config.yaml
n_kv_head: 2
d_mlp: 384
norm_place: "pre"
attn_scale: 0.125
bias: "all"
optimizer: "soap_variant"
weight_decay: 0.052
lr_head: 0.0117
seq_len: 256
train_tokens: 159300000
Each number is 128 + 24 x the weight over its row's rms, rounded and kept within 0 to 255. Layers, rows and columns count from 0. The size above them is the row's rms in percent of the matrix's.

# layer 2 attention output, 96x128, rms 0.186, rows 0-95, columns 32-63
size [120 100  87 110  91  92 114  86 104 103  86  98  87 101  98 101  93 102  86 103 101 100 104 105 105  94  98  95  93  96 109 103 103  91  87  90 105  96  88  99 101 108 110  95 115 104  85 103 106  89  99  99  99  97 102  92 108 103  96 139 105 105  78  90 111  95 100  89  92 109 106 107  92 103 111 113 106  90 102  96 103 104  86  96 102  93  96  95 105 106 114  93 104  95  99  94]
[[150 142 121 134 132 141 145 161 126 162 112 142  93  96 157 147  79 125 137 120 117 131  97 115 124 105 139 119 117 111 110 140]
 [123 119 140 101 128 124 111 157 161 134 108 159 135 163 151 129 137  77 177 125 141 145 111  88 135 141 127 172 133 112 126 140]
 [155 107 108 157 103 149 110  69 170 148 130 126 136 103 117 185 129 135  95 133 107 130 142 118 138 112 123 133 122 124 114 124]
 [118 125 124 128 127 136  92  86 158 162 104 129 148 137 105 116  94 151 101 122 122 146 138 136 158 109 159 153 105 137 152 122]
 [ 81 124 146 148 154 135 147 104 113 148 109 156 140 117 145 135 125 114 123  90 114 138 125 162 101 148 105 145 138 136 127 125]
 [152 187 163 138 107 126 145 112 100 156 116 151 134  97 119 136 135 142 177 156 160 134 146 100 123 124  88 111 112 111  74 145]
 [125 126 110 124 120 131 112  99 115 140 146 134 141 121 107 133 112 101  82  92 116  99 117 111 155 120 125 131 154 125 149 141]
 [137 146 116 141 157 153 159 166 155 117 184 119  97 124 148 120 131 132 173 159 131 122 130  95 119  87 144 118 111 131 186 139]
 [131 106  58 140 123 151 130 129 130 131 150 141 100 122 127 144 156 126 131 114 124 130 175 127 151 136 162  90 130 124 143 126]
 [105 141 135 134 160 133 106 122 158 120 145 117 187 155 108 127 119 121 102 166 169 141 112 136 110 130 109  98  70 138 150 104]
 [131  90 120 134 118 131 131 127 106 126 136 103 128 147 174 121 120 146 128 107 128 112 132  83 121 107 120 105 139 157 132 149]
 [137 136  84 138 144 112  70 148 194 126 167 119 145 168 120 143 116 109 143 145 136 169 131 128 120 166 106 193 112 122 125  90]
 [143 132 128 140 131 126 137 149 120 192 150  96 120 131 125 117 119 132 120 155 144 125 115 118  91 139 137 114 149 122 118 142]
 [156 131 108 153 107 103 139 151  86 148  89 138 138 131 151 111 127 121 140 126 111 151 134 112 136 104 127 112 120 124 131 137]
 [ 95 127 157 103 127 112 159  86 145 147 128 116 100 102 127 105 134 113 142 107 138 155 115 110 120 103 108 123  98 152 125 172]
 [ 97 107 139 122 100 107 141 134 133  73 148 126  83  72 151  90 134 119 126 156 134 111 179 101 135 139 124 103 146 117 135 118]
 [132 114 152 130 150 120 126 115 120 131 118 161 148 148 127 146 126 133 141 112 140 138 133 158 142 123 174 137 131  90 159 114]
 [145 122 130 124 108 121 115  74 138 118 125 124 135 140 117 158 167 140 144 117 115 116 143 141 115 145 118 117 109 123 133 137]
 [164 153  92 118 142 136 121 140 100 111 161 172 149  88 123 143 143 140  99 110 115 106 135 132 150  92  88 153 122 168 114 122]
 [143 111 142  99 103 128 122 160 118 118 118 135 122 119 158 115 135 116  92 143 154 119 147  99 150 127  96 109 110 143 110 125]
 [131 162 156 156 171  87 132  93 176 114 106  91 109 125 121 134 113 106 134 133 128 104 134 140  84 119 180 125 121 146 130 149]
 [140 152 140 117 147 128 141 106  76 134 105 167  88 118 149 118  98 132 138 166 142  95 121 140 138  90 160 111 128 114 138  75]
 [148 123 125 115 118 131  82 129 121  99 114 123  98 120 108 116 129 120 126 121 124 131 136 130 102  84 125 101 155 133 157 148]
 [143 159 169 126 105 134 152 142 132 130 112 158 112 128  99 152 132 143 124 100 117 139 154 168 165  91 118 100 156 107 105 138]
 [126 126 112 148 131  83 106  95 104 123 164  94 134 141 135  93 112 120 105 133 124 136 141 146 146 140  87 143 123 155 103 130]
 [170 141 123 135 121 125 118  77 109 128 142 138 143 113 142 142 120 152 121 125 134 118 159 137 145 115 136 121 149 141 113 117]
 [132 150 119 156 150 103 153 154 146 101 112 136 126 105 154 118 128 139 128 108 139 116 103 132  82 137 182 138 153  83 163 152]
 [161 148 127 155 118  95 142 112 113 120 139 127 128 149 113  92 153 128 140 138 136 124 113 151  79 102 137 142 100 108 144 158]
 [152 120 104 158 137 141 120 125 155 145 156 151 126 148 144 137 113 146 150 137 136 121 116  62  75 109 115 128 131 134 128 138]
 [108 133 119 150 139 121 125 131  99 130 122 152  95 125 149 153 142 145 176 114  98 104 146 193 130 163 137 151 159 133 131 101]
 [ 63  95 133 132  76 133 128 153 119 133 123 161 133 145 148 181 128 101  94  99 148 111 136  84 115 151 110 144 117 105 115  76]
 [136 170 157 126 126 143 120 115 111 106 110 126  88 130 159 142  87 134 136 132 154 109 142 100 134  95 145  97  90 164  93 114]
 [130 104 119 117 110 138 108 148 113 156 123 130 149 141 174 125 152 132 125 171 137 148 121 110 141 124 126 117  96  78  96 168]
 [106 141 151 111 113 136 128  98 115 161 133 135 106 131 138 102 113 126 121 141 129 127  87 116 141 127 154 127  98 130 143 105]
 [124 149 134 125 109 111 140  93 128 141  98 159 136 142  94 126 105 104 109  77 140 119 146 131 145 109 149 142 137 105 150 120]
 [124 157 113 130 132 178 105 124 135 138 150 131 115 129 122 114 163 154 129 159 130 127 133 130 148 137  79 109 133 121 116 133]
 [126 110 138  99 131 101 147 145 118 122 128 131  99 117 132 115 134  84 116 139 109  93 111  97 128 108 154 105 126 136 129 144]
 [100 168 116 144 124 139 107 112 141 128 117 139 159 112 129 134 135 130 110 104 145  97 147 146 130 140  98 127  67 117  82 124]
 [ 98 137 100 148 151 105 109 114 112 107 109  88  87 155  96 141 110 114  90  82 127 152 134 138 131 123 179 128 151 121 130 107]
 [130 124 130 183 112 133 136 164 134  86 118  99 113 121 187 124 175 126 146 118 125 119 122 118 103 180 115 118 130 132 117 150]
 [148 140 149  91 160 161  96 191 135 155 107 118 153 142 127 141 108 111 115 133 133 109 108  83 126 121  98 136 116 101 130 126]
 [ 94  96 158 115 134 158 121 135 144 130 150 132 141 119 118  66 135 102 104 107 111 115  77 102 113 151 124 137 104 100 179 141]
 [138  90 148 153 110  95 141 150  97 124 146 161 134 145 126 141 122 110 137  95 138  97 108 122 125 159 137 153 133 120 155 140]
 [125 124 157 152 151 152 144 143 150 188 124  88 119 119 150 109 103 165 124 132 178 124 120  86 116 143 147 126 120 109 137 130]
 [103 114 104 125 132 149 128 158 136 101 165 164 148 126 136  92 139 100 138 127 155 152 118 140 131 127 133 118 136 135 143 122]
 [143 144 120 107 138 121 100  98 140 152 131 168 145 122 126  81 139 121  76 135 120  94 108  73 162 125 125 117  99  93 132 117]
 [136 157 143  88 120 117 107  93 158 163  96 112 104 126 109 141  99 116 158 122 155 145 149 147 164  99 140 143 115 125  86 140]
 [145  99 128  94 169 141 138 176  95 147 103 151 152 107 152  84 117 117 125 133 126 132 113 141 121 116 141 124 112 131  96 101]
 [121 112 160 118 117 121 164 114 136 121 111 165 133  99 148 155 129 131 110 111 107 125 105  88 130 116 152 123 117  94 136 150]
 [106 129 127 112 149 147 111 120 147 109 104 141 141 126 144 109 138 107 123 133  82 127 133 111 129 115 141 109 152 128 155 116]
 [156 141 115 136 117 114 120 138 113 128 133 107 148 137 117 131  76 111 130  73 135 124 125 141 115 139 128 113 110 108 135 111]
 [111 153 134 146 114 114  92 128 139 149 148 119 112 102 126 136 109 158 119 137 129 150  84 112 137 140 107 160 127 156  92 117]
 [125 143 126 122 148 113 121 117 123 122 167  96 124 103 141 181  75 122 124 153 136 113 132 114 122 120 145 149 107 108 107 146]
 [162 141 122 114  98 108 129 133 149 139 120 161 107  99 110 129  76 116 110 113 118 138 143 131 122 118 145 144 133 103 154 114]
 [134 120 150 135 131  93 129  71 160 110 118 140 132 164  97 138 104 114 157 137 138 142  95 121 129 147 137 173 141 114 151 111]
 [116  90 152 102  87 121 151 140 126 142 110 124  82 131 155 135 110 133 131 105 111 120 115  98 152  96 100 137  97 128 132 143]
 [102 131  98 134 128 132 115 116 115 117 158 127  92 158 138 102 171 116 100 114  97 117 136 144 123 122 124 123 113 127 126  93]
 [114 173 136 144 125 139 108  94 152 158 117  97 125 122 106 114 116 118 117 148 155 109 161 182 116 109 126 143 118 114 117 127]
 [ 75 121 146 117 121  96 161 103 143 119 148 131 113 117 137 119 141 120 108 125 101 125 118 135 108  96 100 111  81 163 135 126]
 [131  98 120 157 126 107 118 141 113 105 166 148  80 135 122 137 122 153 153  78 126 153 118 131 145 115 175  87 164 116 157 126]
 [113 155 130 143 128 124 110 120 143 161 114 149 130 119 142 111 132  83 189 187 155 112 130 137 133  99 125 104 125 182 119 137]
 [105 140 130 101 163  99 126  97 138 143 143  83 130 134 161 134 121 120 138 125 147 100 146 107 109 141 148 102 133 110  56 112]
 [113 129 151 107 134 118 117 136 131 108 114 102 140 131 154 158 134 102 138 125 120 121 149 116  98 132 110  89 131 154 110  86]
 [105 140 138 122 125 155 138 101 111 123 122 180 147 130 121 129 143 104 140 139 127  97 115  99 117 171  78  70 116 100 140 122]
 [132 124  93 143 136 139 113 157 118 118 126 186 130  90 150 138 165 122 135 122 122 140 135 162 139 112 141 104 132 122 153 103]
 [129 129 144 134 148 160  92 165 131 119 131 112  99 123 114 147 103 141  95 138 134  88 152 137 114 148 131  91 104  92 111 130]
 [106 146 118 152 150 137 104  77 111 150 160 100 136 115 119 118 123 143 128 144 101 110 126 147 105 114  93 146 177 121 169 146]
 [105 127 131 147 131  98 141  89 121 143 129 140 168 123  94 108 121 117  72 132 100 138 125 164 144 133 126 127 118  75 158 104]
 [134 195 112 117 135 117 127 164 112 111 123 118 144 102 126 125 138 127 119 108 142 130 113 132 113 136 128  88 127 110 109 141]
 [149 110 108 129 176 117 136 119  53 102 150 125 111 121 160  99 159 137 130 149 146 144 173 124  99 149 127  74 145 100 134 113]
 [140 151 116  90 154 142  90 125 152 114 132 102 144 139 108 145 122 105 161 111 131 120 122 104 128 132 101 174 117 127 144 139]
 [114 132 131 116 144 122 116 130 143 117 154 167 113 112 117 127 131  88 113 139 126 144 104  79  83 100 127 109 121 153 159 124]
 [ 94  88 104 144 114 148 131 133 129 128 140 115 179 110 145 162 159  79 114 119 142 116 145 116 120 118 127 100 119 106 127 149]
 [157 134 128 127 134 122 146 117 160 130 117  90 116  70 113 103 129 130 139 156 127 132 137 119 154 121 118 124 108 134 134 118]
 [159 139 149 129 125 135 104 106 139 141 124  99 153 135 131 128 127 122 153 136 115 124 162 106 115 103 129 130 110 133 101 116]
 [117 134 135 136 102 132  97 110 136  96 116 124 126 126 118 158 103 119 126 104 119 126 100  98 149 146  88  98 113 130 124 101]
 [114 123 140 102 161 103 118 165 113 109 142 154 136 101  93 188 139 115 125 168 129 135 132 148 123 114 108 106 134 133 129 113]
 [138 166 117 140 103 134 152 154 100 139 113 147 142 129 140  92 165 124 147 123 117 128 109  80 112 136 119 112 138 169 117 155]
 [159 182 157 132 124  76 133 122 146 116  86 112 127 132 130  87  99 118 134 100 165 134 116 136 120 138 181 132 144 142 135 126]
 [155 128 111 157 120 140 147 107 114 150 115 124 124 138 120 146 134 152 131 125 113  98 130  89 143 117 103 147 114 137 107 139]
 [161 124 138 109 102  89 169 108 130 146 119 121 115 131 117 114 146 169 112 166 126  98 135 104 115  87 106 133 106 140 101 157]
 [140 155 122 106  95 135 119 105  99  98 135 137 108 140 112 130 124 109 165  95  91 108 140 100 181 119 109 156 137 118 140 112]
 [158 156 120 164  93 125 122 158 133 111 117 126 128 137 118  97 160 132 138 127 118 110 117  93  93  83 118 136  86 138 126  99]
 [111 142  97 110 156 154 123 107 152 130 151 147  95 139 115 128 143 106 151 137 130 138 120 103 125 128 127 113 104 117 138 132]
 [168  92 127 118 133 131 130 126  86 118 119 124 110 135 120 114 128 133 153  94  95 175 128 171 118 139 149 151 113 111 137 114]
 [126 115 118 103 130 135 155 107 117 157 149 129 126 144 146 125 142 117  91 148 146 107 153 119  80 117 111 104 130 110 105 112]
 [ 79 136 125 113 118 156 105 159 161  93 158 105 127 134  90 149 151 118 130 133 137 143 112 119 114 102 137 103 126 166 145 127]
 [136 149 117 108 118 124 142 130 144 138 104  69  73 156 146 120 131 149 140 141 119 154 130  97 135 121 158 172 167 158 119 100]
 [126 113 178 140 142 141 109 122 125 143 136 154  99 151 153 124 119 143  92 129 104 146 124 116 144 121 127 154 147  94 132 137]
 [104 154 139 143 131 132 178 136 138  96 139 120 131 129 157 124  91 135 111 107 142 120 124 186 130  79 143 147 122 142 169 179]
 [ 97 113 166 109 109 111 124  97 125 133 121 149 173 160 141 109 152  87 107 107 123 127  97 156 113 125 117 162 128  92 161 140]
 [151 126 120  97 147 135 114 108 128 121 107 151 131  92 116  78 131 123 164 101 135 128 157 104 136  64 144  97 151 131 154 128]
 [ 76 118 132 139 129 144 155 132 135 140 131 152 137 143 159  86 149 104 155 138 149 128 144 131 164 126 114 146 154 134 164 123]
 [107 101  89 154 130  89 159 149 137 148 108  95 109 129 141 148 131 134 147 105 137 121 134 126 137 136 156 122 122 131 161 135]
 [ 89 182 102 112 126 115 115 129 107 114 153 117  92  78 115 108 113 138 118 141  96 135 154 128 127 127 137 113 148 113 117 140]
 [140 146 132 137 106 145 111 111 124 121 149 145 102 129 122 151  96 113 107 127 120 124 118 112 134  93 147 127 118 117 165 123]]